{
  "num_hidden_layers": 15,
  "num_attention_heads": 2,
  "num_key_value_heads": 2,
  "norm_place": "pre",
  "norm_eps": 1e-06,
  "parallel_block": false,
  "init": "uniform",
  "optimizer": "adamw",
  "learning_rate": 0.0046,
  "weight_decay": 0.04,
  "decay_shape": "sqrt",
  "batch_tokens": 16384,
  "train_tokens": 119600000,
  "dataset": "wikipedia_en"
}
Each number is 500 + 25 x the weight over its row's rms, rounded and kept within 0 to 999. Layers, rows and columns count from 0. Numbers have three digits each. The size before them is the row's rms in percent of the matrix's.

# layer 6 MLP down (transposed), 256x64, rms 0.276, rows 24-130, columns 0-63
112:482522508490489472483487460520489483516500535522459508466511506528535513523484550537526479468504509470495522556453479498496488519458462534495522531536535501484460497488497509478473512501465516
095:498512535467500508493503489509471507498481505537481475457510518477498458492501462524426536469501474488527505481546496552551518515509491481501535524490496489538502477537511530518494540479496496
116:523503516509510514475530488494497550503476510477518568466432455518457490496490506501484483532475539505509518522540512477463484502501497527487505544534485477507491467506552496496506494514476497
095:520501503495547484541524477466557459474498488494464508504504546529501499465506509500486487516511476504521548499519506494556539489515480524491491559481460483484508485495473468454497522486513490
098:511506504524537508512451496497533496485464530476516464534514495510499485480566526487521499483471527510519491496501471492462498522515548481478500503469490491558565493517463468491484534510509510
090:454552493498472469517511528488512510513491491560509482498518495516513474514524505472501484473477473528498420507506498499484483478518460508523519483483501491476482468554501504481538447483483484
109:527466558533452504525475466524491512488460513467513495501494522484486527438493506476546505468521497496544477544493444507493519508493501474501484457482516484467462504497503506504514485495499518
094:540531505496463507477491522477503551504535513497467513515526522467506507463522498515458495540517491524535497482494508470499465518505466475526488504476439510521500504473468490486507530437472527
082:481477516534547537537505502475496470500498516462529478488428508471513478468511522537477539459513521496536493518500470508479507526512496510478514480471510509481515487515505524520479504553483453
097:460510429508463534490504475499508486517503502489509509550549503519476502472501543484466497498472480530516521481501483489510513524477480463501477515518422486547485518499515501501462497504477508
091:493487479551500489470492512484503475523542506500498442524463524531513466485560466482500482498476526537502502481485479482538508540500537516457520496489488471507533464492493502484462462502527499
119:519513517480480503463501462494521487535447488473469537509515534489508477494487485520510477496507499473532516500458505530462509460560483498455477514487534509514517490486535509460535496462503458
098:506516470482513483525511500535480478486560503515506506491461470533491488509518503450487509524480534520486456536492496495569472449480449527537489484503469505457483507522488493503502485496481505
094:495495486484486518450483494487521515551528551488458482530473480543551480513480473466459516481495471528489515523503490470503477501495491518543495491494505546483492541490506527471492459487467493
090:474456522479574479487506465512509508532480491474540463504530524516481525489495478501525492535463495501478494508539493481506461496462508433483481514500518509488494526506461509528509479461493517
093:459494503469466487515491482526526489529452532487510536460497464500552483502493498525508525535485495523522478502465497510495502486475514495504510519471433452497496531514513524536465520524481543
110:512518537529472514524529519508500511495473485480462515472466487521521516505493502473509519493525501504528502476503485537484477573558479507546470493463530445494464470517489534476515507494500510
096:548512449523452533519535489451513524478525519496475475501484470516509526474505501462492490510488516482488484517491498477544521536535492495508500516527518478556533451507463497498482476481517483
083:469530489516469515508457559497526527523436508470484513492516509530495499553500475517507464530527513536523464498522487481469453523507529504494485531509527490508512518482525480480470506463496513
097:472490507537525470481477488457499488515491478502483454532469490497435484534489472494491522506482524468494513516546508494520543519505475522516548497545540455483524481504505481507542492482513502
085:474544513473451501502489486515466510532496495493464475556529499518516494460516493457503508516510455486544526537542517528526512510488508509492497528476466512501528510436476480514496477495524503
104:495499468500480485530484497484544503484476525504537542470514495502455496511458487510513487509510516468458509473513521562483513467492521456475489533481549462471529517495541530510518511495528485
093:541517493491474504522464460484507524504481521492498565473530508498469518482465486533473489545459459519472493505491510493503504484517514443471460533483499514516464483503478545517508489519517470
104:471523470499585510498508527496537571550513463497465520516499471496481477493496512471506494500490512475488478471514516478465533489517472524523487493480485502499509486539507518495450499524513485
088:452487505520481485509551502471516486502491486493492484505450479532518492541499489502488488509462557506425494494514503508491498495483512530503522526556501528515483511440532489455490508510519489
101:514497502485487497512504468495539481520536488458500500529493443541508462520513502425509505516538464480499493500507483505503500456522579502500503490513514496491477491476511489458494510452515492
111:489562521473480505497487495462546509519462489509486532485513475514491519499478478449519501462492524452521479504499503514492450515495491503535486494515470527507495497503521503490522496432486437
097:498494519443505517525473456470460525505477486526475490460535480513487512482477444494504533503498559505519487512503514494515462479493490470515499504448482512474501495503513545477497456504484457
099:508513484517484493548531478496474489475540534552515481463456493453478489485510497497488571471493479471497485473490496515528486492485554484477531521458507494481501500507501498529479481496463472
103:498491478492526529468502466504497504531498485492479532473532526500529482485429474541490523470489471492523478522516524517487454459527503474537466499525492526511518518549521505511531525524469481
099:526500490464510487500473524501521521488492497479511569513500482463530489505466516471557495478531497492516467516428515523487520513496545503477499507485491437477510502512501487526500447498517497
127:480511539548495500544508462493534486504496500468504504507449510491540531481541507490525537488495470511461476507504466523534464538480455531510482467516486476476515520481513466505479533480513511
114:500490536556497472535469469502522492506477511530456525504478486482495508473482528445497528560513511564502483528503451494485506500507526481503485474503533520477479481522480501479504490502460512
095:474493470490538506487502467485512471502556525488467493544501496519513464471487474510502507498525477531497510490536509471514497494504447503533477459492535511497488529489494510466471526454428504
111:546515526507499472497508506492500523546452495489503504528473517489457521503519490487526500538483522453480490513467537466512510515477501500535499482494472541476484521441504492542516481464502446
086:507500516477504544464479456513535514533473520539486519505492523481539503504508536492491489472476462534497498490503478461513523562496446510522501458465470488504491504534479538514467492479494522
113:455553502465484480520480519518466499482534554497541484509531508509525468529493493510553508471484498530480505520493535529487466520506469541475490530480493487526500486515530460519487505525467508
099:541481486501446550485496494497537451521491456472511492503502485490520488505481517552498485499499466468502529437511458516490465508515529469498505515483499548482458502481490498497489543510480496
110:506492502522489498457472451531483537524482493490490494515486523483511488575462504490497510471518492507516488534520486471555488490513512481555479505536485471526504469457487528511480520487457505
105:548483490526479514495491517492550508505468488489513522489512434540484488462476496484517550522519519521532463477523483473476502540508484525493536520504502506477497503522453475509451464515502518
107:517486509546497524518509473457509511473502482465555461505498495496456472456495533450508515512509500450486486523527484505518514489534506459484499490510455481509557478486517487516497472479470488
097:514537503559492481487482521527514514503475513541518497478537488476482523505494515514573502523485520495507523525475460518542499518521514466502463499509512472509467495557524466479517485509471534
131:485526487484461469542470510518482502513506492501509488515480493515448489517489513500558504467456511522508484511480482442541519493493472526519476490526536495453479486512514446481511472486453494
111:507486556506495461498577526474505519463470518488457534468534482465490521509471497486499504533529508497530514509521479498478525504470515494451528524503527457529489474526500496512488501512485475
110:484487498516510505523512498543515501525505505525499520456494497425499452470454500481526512494551504520521508520513509528538512468493519450520451470508549507488496508483534516502479504498496463
105:488484468487518468489506515538532540468550524490563464539492493515460546479508505504518518482507501530487488539483495517533522475486492484528511510524472540488479492485509516441498509502467503
101:514456566485477474453549479509492526514455481476495496476492499519529489503512484500462486508497472492533504480506470470452510483530532475485490486488521493496492499471461490520524506554524538
102:492542480466442501491538511530475530486456509519466500528445448498552506522500536499508470483487495482527528467513506488491537513501498491486503484484520511476451489530462507495512475504477502
094:478483534480472518503534517475482515504520487533486536465482510528528503498474572487512485515501493499489507533424484451488505484508479479500518503525480482463496556516495486525499501536479475
094:505484478452520500481508447495527438458505518493497448509485477484522514511501492487491506487486477513497511513509511528499466534535515537508515460561539473521485492497505496521497519516501434
106:522557487473497514482448486471508522434487533490508479465492484502500500479489485494550547495530485468474467538519522474523482496489521544493522510486498526506484505496503500486530497444499470
091:528475505510486517513494498490485554458484506487493501463531525522532473498541480529453530496476509474474541490530492501497529488485549518549458531473511500482496521531485515492457462477519501
090:505486504462509488490493509556505506498410506491497492526484494561513475519527501500518495500519502505498473491491466519505458516469527506502519450472447491500503516487502524518465487505543540
092:510513517535473543520489471469543534494523504507510487560492504483482496489544489447526504479514506538517509501502507514497488458505539498469470475502539468512480487491469509513517476443529464
105:521498499487550491516523457469463460536516495490483491533502505492529525508506561489515472477465451511475507522508491471469519478491475506494469503460504510534501498463463514527446505527518489
103:471538510498522497514512475532509508443485523492498468526514523541516478530497471489432487516506469436506501512509489505464497500481538539505488554523521504511489531500546498480513491506514527
088:463527528530440534513488507506503515482522524514496535526508527514555504524543515502527479486521489522505523564502493491501504498487492470450531497469549522456473505502509503516488517537485493
097:505451498529492508515473478497527529461514479522476525485470525498523509540469511472518510483482452499501493511496493521476507497502522492455485503510463512575464505488481488536505512560481458
083:462526499527517501494483514506460481494482493485486546522507499491531511535551511498518457484509526494505510517549437460474470516539521524499507510516491495508526484562503480473546501502472511
099:530508489523489483512514464468493508456476535495467471491491491505482512523481533490497511477490488446519506478517476457507509454507474498557512524498494480499489514515464505451504453502566467
114:515509515498484500501492485509479479473518498515520481531471503515497548485454487514527478533510445507491501515502539452530482480460449485530516495557496516521480490435516493482525488461489491
088:470466513535505519490487480530544505510532494477495498530505502517525534500532505484496501492536529532475506501495510539507474505519489460457489502442519509446507528540478502447548522525500521
081:536513466521493489514505525478497498513462468491479516548500436469490521489490517479484506499498506511490483485505466517503494518544491569491491497542496554505523520481442461530517507503524524
104:460496477487514477545498500482494497499491507484514500488507459498526505502493468494500515483509502481559518549497540510491504535479485496476512466478481535508514562472486490533488512572446472
096:492475509494502508518508528545452532530499504499499534517501525516557485490517485429513478530489504452515476538501483482487461533533475505561485504512505481459513484492503539504503511513506486
079:517531515502510490479507535491480512576518518499512474556508524481484509483504474478488496496497505506516454494553509487480511507512535475509511509432512506510444497477475504471518500446469488
117:511546513514490558518478518496513476515475507478482499558488490496539476478512486473523454478484502440520496508564497499492480473513488520527529510524530488458473495527479491459510514485502488
096:460494494514487489508479497518495468449509493491513447491516486494546493524486505511471532489418523469487532495526525511486504468513500480511514491503482511542463491482523464533453532507489534
105:510478475478517469516506503529512545465519474514518516478472486519478520505471481526490495494513495531519503499521502505518482501517488498499463523522460501468500507443534470462554579467502473
090:468474521505496492498529478495541436463516517492516523541469496488472501521533484502476496491448509466461531510521514509507510508491498548535543494513545506510509488511472446480489499488463480
098:494520490493504509501511547521547489541447499452485517523478496545511526531517504447474491519530523520452519463496501513508522506499540484518473537503510492549481487502512522491502511526505451
095:499478531511491491472522495497493480593507484452506552535524505493491499454487481484492488473503535530548488485534522528502491542557484517512483491507489496481503492474486496493524495495516469
102:496482487514443451498549491523474542480514515515526469506480497503513514505477459507477506478504513480450516525484471504515510533511536531551501466491492483496469510442533495520516518484533477
089:510490504513445518535502525505495495534493536537517488478490493489486504484552518484473511530443488512482473479491491510479474486511580485511535528504501451523469522503481471494472478469499476
086:534475515515541491472533515520480542494465503440489517521482532527493518472529485497523551540526553492514516509529523543510528529475489502473526498497528483474495519520501493528487492483530478
084:476483469503479526493462494497503530529475492482487531468522486512554514510499554485512520479513502535484487457487500509448524500511515490520523492469509454536528503453553526470529506530510499
099:459481472464511486488493484506463512543523557470506469481489543515503461515506525478508526478533483546511482530522532518532561487481464496537486475516485499500503532521492513520498491528491481
115:510506487503510446505490492488501477538544482515532489484489493521525496497503524484444451509473503485453495537499472471510484512510487455507491545512489543548535506534483513550492509510463507
099:531521484488542525541461485483504542492528488491493485510525530500517473461487498511508491490486448506437480495540488509509480506520497525507483475519511475481523540489512486524504543435477538
093:472529470516461477507505466500489458543467485546507510476484501475544503482506503484489517486500489497511516522458507468517496483471535473496520557502487471446493515488500547545474509537516505
085:485537515482474485531433458533471529541495499515494505520509488505468481487489469450525519503490500495488469516528519488456478511485540512512495514521487501474490542458536486491526540528482473
108:529474486485503539487488499532564509546538492521501475499481517477509533467488513501533471477485532461480514498496476512467483475512517459518492494520498531492508513482503456436502511517557507
085:499470507498516513434516445482517507457510493502546479494534467509456503517493499491539508499540481483461485502557488500530485483520505501514474460516470471515501513528521486479473489502498449
078:491519500534490491473483474511502477460448502489507486515551453471527499459552495492497517490517487499453478493478504494539494520492470503533550499501462495559504492478482501480463524476509477
121:480517546526473471506487504510464539470444510515509515534498487495529453484473477477478471511517486533505491498522464448508489490513518467476497511460482468499496465486478522523561505501471494
102:519472551493540469498525446520505521477528503479528467516530529515452519519517480463465516517468465507509499527534527527486497504488491490509464510478471529524524509460510539483470485511516484
107:522534547509500494518511544484486488462470481483517539475503530490441516501503523489521527503498529516516457532527500514511490422538478516522492533501469499486537483476490515472500514500475478
097:479505513460529531530514521474482528517498511504525456486492480467464499526500513477468502512481542502503528482509502568504535477510539468481553459499512484476493530532507503509488519494539458
111:463534509514492523478512530529492535469494578462500500505501495520486526539489491527493478485491552499465461486516488477508486454486543481491522516481467518518486469520483488516512472532531479
133:478507494475534521460468520498510590509515494527478487512542510499536482486504493512486494488477506466516510501506510511501551480473464498468510497460516505468494500500531524473459494497540447
103:462512486499493526525484520544496513489463520514524539478455504531511478524501552484500502492460475493520500453478521498499555480496511487489545503493486515473482510544514490528502447512498447
100:527491497479484514510478492495500487496495486525476508493474458551515486523522532515508528542551484499497471509486509484516506515469449483504501485459528512533500548500433541486502497472489443
091:487520473516491492518474502470510483470502502527476532482516485522564497510527506499454509513554516474465503491514489524489468504466494496540571536480515488491488477457486535493544511479523502
093:497487493513524490505511489501496479521591563521466451524487507508495508459483486545495523496519487533476519472509498503538474515492480524502491455502475530507506514494481538464491514489460499
092:485503483482454504543486525494526554491490494528476526473508484527500495466535464507510520503456498523462486493508509543529459520515515545514480485455476527486491456470508510550502518479496517
107:448483518521468503496462479542529509516517510501518452482510481495487530471531510480490498507521535508485469494510488487471476506453510473488464445472506534469482524517477454478529529482539500
089:508548501524504508462469476498445520465494510473519512516503503477510488464515480519477484541525459519472452533508461468490492489479542509518499499534511526514525503507471455461497539513507532
087:501444490481476493517514522506510541521484472467480502525533538516502496481558524468527510511479505505518450515517466518486460543484502497466532468493469489485529502503498503490506435481520516
075:494488476554498538544446491454488525520489524495480510533515460512532492505456501451454496493484489527537467507512498481491528501472491477515497505449489474497505531528532508512506516479487472
103:482512488496480536510499557506530511464499486514512491512484490515484479503507504502474518460524489478481513488535567529504493478520510449525473507453519487512539486453528492500515436506541514
105:520510513541541506532499429488493509488487527519454455478499496525526450530503495482487483526473502459435476503475502546510479502500513521491530477487488472516525512504513508493531503507532514
099:472460482512443532508472489495521484484471500508522508469493499458503517541530521439487506488493497468512455509528450503496497480486506501480510517499502483523507546505480537454536512460495537
114:486505521469473543538497468516524488519503471508425466492492453477485496494507512490476506504483534553515481513486544510504496463505527535505527495501509519503441528472475482497497484480463479
106:463475468508535495482509482507510459530481520502491455557475488536530509496483478534534489514460508505483503512486492488471459485476535491541486525515493514500499548473549517492512458468478503
117:485497505527528455490526475496510556512535522486493508501461476508528499477541506488478454534473478503447487522525449497485547530497502541506507500507477516485469506489477478527495487553510497
119:487526519454520474490518513537476545466507488493504511514504543503523514487454489489491482451515509493518499474562488538506534473489502507484466496522485464506531505514512497473545562474504480
118:502551471525480517506490492555530506504499485524503519486484492560496506543475533451504522469474497493527487514505516503494517476515502520524490520490502490429467528470483486480461494547475514
# layer 6 MLP up, 256x64, rms 0.279, rows 25-131, columns 0-63
102:515519506494458488506520509505434473462500507482515494475529492534515505506488508520497501470574533521516492461521524469521476533545522459487517480489505509483500465549535514512507487490469517
106:526536505528544481468521475469473492510480511462488530473471463515462523498488496534500471517537518496501521447530514477453496534491509525478507508487505445474478477532542506507503500481525518
104:498507536504528491436509503513491504520501511468520469526530508445476498513484491496508451538516512464503570505474493453498529487481494498463516498547505481517473531517515487482513513531521470
094:509494485464489479482510551502465477517543498522491542482500474478496461506475470510510518479477506531480513492516546488505490444504484503514480497526512553474465499508537556510558492512514511
095:501469466512506520459512506527471491459491491506525564485473533479509502517494472572518464509494477492483517466496504470501528528470533500478474489505487516515531503501490486510526537524529556
097:546495484477476519469524541472508471505500502467491491502519503518505532483461519478533493503536507432547502508514507459519541515522497514518530473525527540444472506512517526474505480507520499
104:541502515512510476477515512531480501469492492528530478508478518505493540522497483485507508504512506511542609530513510501480480516488493498505507514510528447465532482529528513518518513489532535
090:481526491460459447481507506484487516540503529512484493509503521494507497497469475505538457533496489498476514509528505496465521461485460498481541500511507511526505529484512516477535436535558521
103:500515497489485474475523494563540495567501455531467514529489532508506513503481519549466499485533508510513530503506526479532493459469515523513499512526509525483486451499522501467472480492513527
098:529505481473492501501497553536495490496544515493525552475520504473459491511465488472497497479517497490491526507463566440450492512512485472530473481497502512469483487535521494523508502472478479
105:477552505519513508493523505524460510462496470479538498499552543534506487511451512514521495502537493511497482504498548481493509496484483466486486470519519537496529511525509547551454494533509511
103:501479506492464492503485531499487473506507506483512523490502479491510500476499443533517475425495514471504519535488543472466497503530442526521501473521479490549497489528519546466484502475473479
098:547456487493509529453483511488534495506490514489504488513496503460525505508455488516530463475534498499484520456469496450461515538497455510520511481524483526476458499535536535498485494492471486
094:519522509483444528497509547477502509483530500504503526499518470496447512506513517536518510425511536499528546457473492535507526504544513530483492451488507530487528506500511504503480513520509507
097:546537473467480498503519519506512498532456515466506516510557477489515532523474500547478500535528519475528466504480504526451446489509489513489468481488493500456498502531515498499494512490502551
107:544527517493521506474560494530528488462509467506499499449527498500516531483485509501504468524527512480473514477467476511535486471555474507472493466503502509509505515504504526463476483433522500
097:504512455456527486463490494511498510532488483515492525470535481499475449512497494562536510480521479539504560488499510489494522459432503508479524500481501496517460512537504530491507509485501502
091:517458507442483517491506542481488487480473475473514498511524508455520479515518492504527491514462507531519516456458529475512492523494472508489531521512564521503458498540518505499466458512517519
103:510474488516491481465493562490507487481500513524517498508504488509510526553509442508519504494515523507522504518487510488519488527524507545507536496484545502485494428523516514470495518436546495
096:527476495480545494501545503502514496465483501514498515479496552506491521496502499535490499489511498510531504444438503526512513522510483544456529501510516469508505482502491569533504515484505565
093:486509503527473527503504481453497497484524477483539462480546497508500479508425510492531487511466532518516521535467525473487511465525492524498498466528504536450499499487464533486507467481519491
099:515537503514476467498489482474504502490487480518541545505506509515505498490476478517531496457480520482494518495482476478542508527467510470490470472512480508543496413478519547526527512480535525
103:511456448501491494454504518524450499567493497523527527489518495477494496498457457474528518524500498504495508544510516479540535467503510556457486522514515498493495484533496511478492511504497475
095:499472538532526473491527499573486506546493487516511534453532525544494501538472490503507494488525463438534513503464518485468479508470507514513529499542501514527489515495501510498482506515499512
099:533470505460451491476498520504527465537499473463528487449512470519481485504486502494517490500503478498547534517504528496482516483537539488475455482535520525497447510507509505458511477478509532
097:493538487463541480489500495552482413552481483521525490484508535513481473524483499531512485456510504458531499484483486503524516531470515502517475483494506516505525466515502475523519499471512489
103:503531492481491461492508512536449501557470498510523480489484485500515470520478480476478489456510522463548514463477507469496489459455461517484529516475498525467476470495504499483546478482501500
101:482490474482526530450526544547537506512493430502504524461532487487442507487511511517503514478518494487521496512522490473471544502491479523500497496485540504475504484514524522518521509491549534
102:545514487502506504471506491562494518530496444466489520510502537506490467447478473522523478473502493490523518478530469475432488492496487506499499492509527524463503495553516515475479504478519529
093:510519487512494473487518508497443446515503474496495518514523539505502501535469554488533540519506473479461510485531494482508528528515479539475448495523476523492529517533540505503469485461508514
115:522506490484467465487493531529465490524491472498520548501502522513506502472411456517515495500486488470500505532491524510466498503534467507476481500524508532463491481502538536490515476503549519
118:502497505531475500517488483503524433546504461533504541498502522465468533487503501503521495504579491515511556534497487479512504507501485503479463459521518521479524476525538493506491479513485491
099:497471443476513511505495498546531478518519525497500523498515491479494480504494473538510491456558492510498531478455526460469479518480478518521470465519494496505477470515568498496468486525477489
107:538534495498506525471541520455513493542482487496513484516504525479449547518480491465510523493489503482535534493459544472507528509460496484508447486490506545522494475492511509532497459487502517
091:494507507509475496500550521493498511503507497491490498462484524522496503497481515469469478504515505511496489472499527506497488482510475482493501486535497509519537450502527557521500462495621507
105:487486469459479515514534497464477493507469485499519463518503495492520567525489496483512503456498542457514526479472521495521532490523484526491493502443494448496485480513519499532505456458488513
104:543471528505516505458524541466498463469507501539533534522526556478491511485506503491513536487512519514494548474496530519527496494509490549450448515508485514521513487488505509467508475518525489
110:486504501527485497439511503531458491484493496470512526526518531418514533528465499519537539486536540479487529486513494461501458534507494506483479483522480512508467527500488502504529503481488497
103:477524557528496485464523514522451470535519471526504515442477484478491501496480485526489521507513567488477493510464558523510524492502494485526520492494501495471462500527505494512519542492480492
107:513524504490486517468547508559478480538492452491513494537480455519468489488471480506510462502511510516470522498489526519497510463471472493498523460503507491482540452514491498495566521514504524
100:517465483498501496487496544489434495481492468476538482459481534490514509505494474542499469502511491464578512462479530490497535517513484502500497512489509473508523515488529501451529523505537507
109:485571502435468481515510536477535518488491494499498507492508509480456498520483505519503533486491517517533510479447503467505505466527474506485503515507519487452517463527544500505531484475480538
102:539514516492515478471525480511479462481519532481477528466528496495501551476472491502512494535569536510500488502489497492514546500506502522495500451504539469508493483564509528534504494475479480
101:549473458486503491511515494494456462533457466522528511473520508467471509458474521484512474512508494493516556482494497520494527531539507436492470489547536528497507511484493511490513486497492505
107:442492508476487515434526529476537500518496519473527502484514511491517497501488478524524509502512534476530510468527509487513553465529530510480495516534470520464474511518532518490538511458539500
105:510497532492502472458505489475528505496469518482505509455507485497503540469489498517487478471510476463541494479501577491444485513531529498487475505534490505437485481518508469495500456488511524
099:483528476532478491508483488511451478486502494494576520456464526531493472506484458499512476516521513501541475510511511499526496522475458484488497467534492465540499479535536542493508506488519523
095:519474467539532472453515493529492519510521484488496484488547512508483562471496501541505465490524514514495526519475509486508489456500508499510503484509539504529409531506520503521493502471504492
103:505506502520537498482538488509502458500525440511540491472507505491497488487486531523507518528516504513487502468486479494520500473487523561499544480525503565473532504543505488526539457513515531
108:535497501482494507477507508501508508489461484493503496491504495480507547532485490498528496449567476483473499530484492466515470462480487552448486498508517578479475479510494496504523524483487533
099:508527473463487467472565492506489496484528497477503510480522517462507510530498513510519526478481480505506544478473536473447508448494476501488508513505485498507489486545521485518503466523575509
095:522513516437537481501524532514485484514464512484509511472509545554475534492450500516463476517500534496500477530511509486482487503482496507468490482485483545509494513521517541466498473499562515
099:544491517494500476504511479472498508466501451555501492495532507501525513471501487529516497460489501480529534533518550527478508454532498518522493506503569485510505465513503521520496475493496560
105:511512479478471493491542479496467458518508479467541486559515509454516511523480493461519451467500528478496488530509512469468510503470488493506514475470527477486487490488532467485539539502539488
110:477536497477517502501530517533506496502515479493503526491504482508490498537496502478515522466532520417498532500516531478486561464508491508471480506569491487515485489534519487459526514467492526
099:509475461501517473498492487495502484506489497502532505519562493485499522469509530515515545524527503425527536470510528513529498484478477516498482492488505424547521505489496498519539472494513515
102:501507470510477452492504506511490522469500487510478503485486507440517521532493473526502462483497519473509527526492538521456440509521508492513521493507515546496447487555519554507488511474485511
094:473487467528531477491501504479509487509508465487550458441499464484455504471491500489493499497499519515500558556479515488510485485510496498505536457517505473515490519529555529526474474507527507
097:483513453469502456490541508476451490492513448545503501519519539534529473526480490529526502513487534493500499491457493499505521481482500498501455464484537538506505494547464493497514529524505523
103:496460464489453473479482546512498473536513511473518495497503492493512489478461463556551508501528454510498539527478546474481537507485482500522501480507513510508490447515504485475479477475502483
096:476476497498524520466506473524525456524503493515523535529516514517445522553506525535516531490513509479510508481486504474481490485490467454499434463490489504504456484500478491509556486489474496
091:450507504485463494469474512509500474505489505491523546476514478526517509565488445493522487473518493498529496510542547516551506491488516491497477466500508506468481448501508488485489523443484515
106:459511500501509448495523508458447495556507477486520497470541498455500538484471505523555533479499500506545504500497505512510471504494480457509507484509498467503525507517514521501506437513529510
092:515505521527508527438537500516496467473512480487518510514493545497528456497481467482516480507550495473516493477457467481485462513537476520512520519510514499501459506535522506475511541495515555
083:456453481479502514512514529500527477450481490485491536509478458531535497490498497504522519497544502504513551492449520520495488520479464502501488471549498479485538458516516515525481534512537513
103:492516532506500529490505533483486449553478512473500514526545509507504498489476506459511507449504501462473524436510517502480467516488483525472489541518495505496466453541477491513523477501534499
099:506502517509530497490520521489461473558508495557508532507481534483488486492479525494484498467481514490502509499523489523506516512536493530455493469518539562493500498521557498512521432492518516
103:543512505491519459490507472508472498511486480512515543501517477506469532488493482547508489519507464445505529488486531517510470526533482517509503520542507491504445504470507495435547512460483497
093:532541456538508500467530477486494450502516468466513549489503519528491485520499470543496522487503485532476483475464554495513510524472480498522493522471498515457524489514543528493538487506503514
101:496502512463499515527512513464519463482463511511528502478528490487464499507495479502495465492510489482479519466463520470487554505560507480522526479514524543539460515533507484533484453531530514
098:524533465452464468512489525503500505449521488502477491476496489492494530519476500507495493481528509440491480490480528434460519438467520483496478472503492512522479461497514495530466490494504507
102:532481483481481472488510513528453500546459521521524471523513503484477487469493446526500512501516534498482507484465488507477528539524495546526491472530504508489487501493489513471545461435498493
092:522448468473511540502532557539485478532486518479523554465529519480491493504513526495523517496489531492532500510480527425486523501499502479479485500505537473494511471510542489492513513489502507
100:515528489499484524510513525489542484511490476499510457477556531494499496497488511494520502507477489464564562507488483471508509466506492531528487486492482551476511485521550509454459473512510513
088:492517456495535505500505481510433462496492487500499538509538484488493496507482510483505511482542464495473497488510509483428516514514530580497461488499504506546513475536505473492517496509486517
100:535496474514490495440513513491520472535500514509515503481483536523436488515494489481512543531538513493470514535513523506504533507500475519506509489559509540490508519519513512486509463515566529
111:537486486494479504520490540510539486531492491523524537474488533514481493507496484503502482449513549488522530513502521482537514461508508505434492476532467496547449483523550495519490484492492505
098:533512486532473536508501520511519490487476465541511500492507470487489482523488471458513469491507551526539533473457518438521512495490494528497464489477453544537526497478500521503469492502505494
099:500548516505495495476518469506509449481515466541510559498489510487462489520514506462529498470510561468514495507485509532448491437489497512480507494504539521477495483484528482509485534509511517
088:497529510460489480493512508505446468523479476537527527453507505476506524485497484493470523507503511448475502496468488502439513504475531489498502515514558504540494492506506455485497481475477558
098:499503503475493523461514572543489499474511486516497573458497505504484524513515509484520513494508543489514525473449547509507476491484506516504483485532474498523487479483528497551513469480529519
089:515517493461550488479562482501494501500497484516503491524502481491493548537458479514513503502517496495492531537497465496508512520511481497506571522506549540475532462534463488498537518508503520
084:538512500476558527488511510474525461513481485560501491503508494543483507500489492524493491501516537487465474499504502531575521532520532469492482513476531538463509459489502492518493482466506511
110:516496523517459500476509464513489474473452506496547543528491507486531521503490495548558537472479500497488505482489490454522486471555497507470511474462523508496473474531513494498527485476506530
100:547499458482525485508511472532462475501485512504506509488531501506465543519503461441503507510523522500532526538521507483472524509438460533503473478503531512513501501489517504470529461500501538
109:524473515515511484507497564512515477555497525502529476468517526483451527494501510539550514490537477470548482511527547485479486476541472511493479489518483510506514456493507508486513477481520506
100:481510463478518465533497530527493479529500487490554494488532500485482489502467527497500455525493493520509544466489489501484508479512546559495525465508514552441501488533498505533473502521481497
106:531512529474498469473529519516441491497524502507505460515497565542502512501465492537515485486516502454514480500492503502446470503484498540476524498484527518464495533514522480505518483501558510
113:506523496477480494489523549507488517546528494521492528511524534503517480497492450489547492484522520465542507492480528480481507464480503560452535468522505523470492443480480509499487502511497473
095:471479489506505534480513519499523451496517512520521522488492524514510553504450463491531457491504471515542547468508491511479479502469531490499500508537510487435503475504474486531537476514532496
103:514510466466458484485488513521519467488487488516516492467513495486504513520505509511518481521552478505487566479465560494519534436496440501518498522465529510510506498468514527468510495496486506
100:458493495480505517497502506504545471524497482533479505462512497519457501524509505541506492506545490472505520516472530478454445509462450521494473507494531495552542505492520544506501528514509519
090:516478490471505514499519514561487471485527525479513519491540471506504469482489460529521485454535470496515521543471522466449480524497479498545506454491510514493489471508517520502466536486474501
101:515478496531505494485498528505500464471503502503492527464507499495488494486485473468511506520506553511466532484508523517515454498512468511440446460478542562487531467509504503513537527486499530
109:466522492478469477499517494483475519510476489474523484476521501503460532456486481480529479444489533513480485483496544512490508524481467548477504462487486527457493482551452480485494506522511533
098:524533516482505533456521519482518458538496487468489534519495493495461528488510478500487434484509502514519500513523529487489511489518520538522458494558497472489459464486531504467524494475523470
101:523491511480529510468480482511466540507490496515512509502535506487457515540501510482556426473488498531520519500472493494484475519506536536479497456479523491439505488498535482504517508509526537
088:525545496484505474434483480540508453531510530505486470455497527479517506561497490534512496449495524464525502447479505475512503479531476452507487496505492527512500482509496500486503477506509502
096:528529513498511483455498528521467498462484471491479505479496521472465498475485527503532476478499488524474467544500493474486511517534494536441489520477542533517500530531520549519479492513535469
107:503498526501503521507504489529498495524497527569486505463531482499512487548477485504507485512498545487479513531432503476481538481507500512500506455512472470460510491521523486488522513496568536
107:526472484514431519504503496518505479525498510500523528477535526468499522525498483469505479476520498473525496536483514497456497530544507498450511502488532472511505476523516556506506530452482545
104:470519526466470468504517455510515445494493478498445470501515481480491509496505475533510461487512501481534567510462546505505487476482499509496492476552501488478463507518503490490473502454489501
102:496522465492508481479494556511466531523524508493495505503493490528508495487438512505513486477571507487489525478498532499449476510497474480521509497520471512480448542518548519487539493465510488
107:487505544447528485521484511484479511485494463504538473475484531519450545518484474517480479491502531463502537469531519492513520475471476494500488469501479486482457462517516487494511468459516539
106:491510517476516479508536501492502508483460485477523498518529515476516544507483474493482485457519550560501531476478562520476521456497483517493499479540513466525487464510480527477522540514521489
110:553523488514516504471537520525529487491494489470503490531499515510502498555465513484533506428474487480523487489481525471497513522472467564490511474484519510439476514509483509478505499495524509
110:564521479480484486470487499509500507508493457510545498488494520513505512517476467602481469510538498465513545478494514494498535496483499503507528477537532500490487513488509538505492498492497528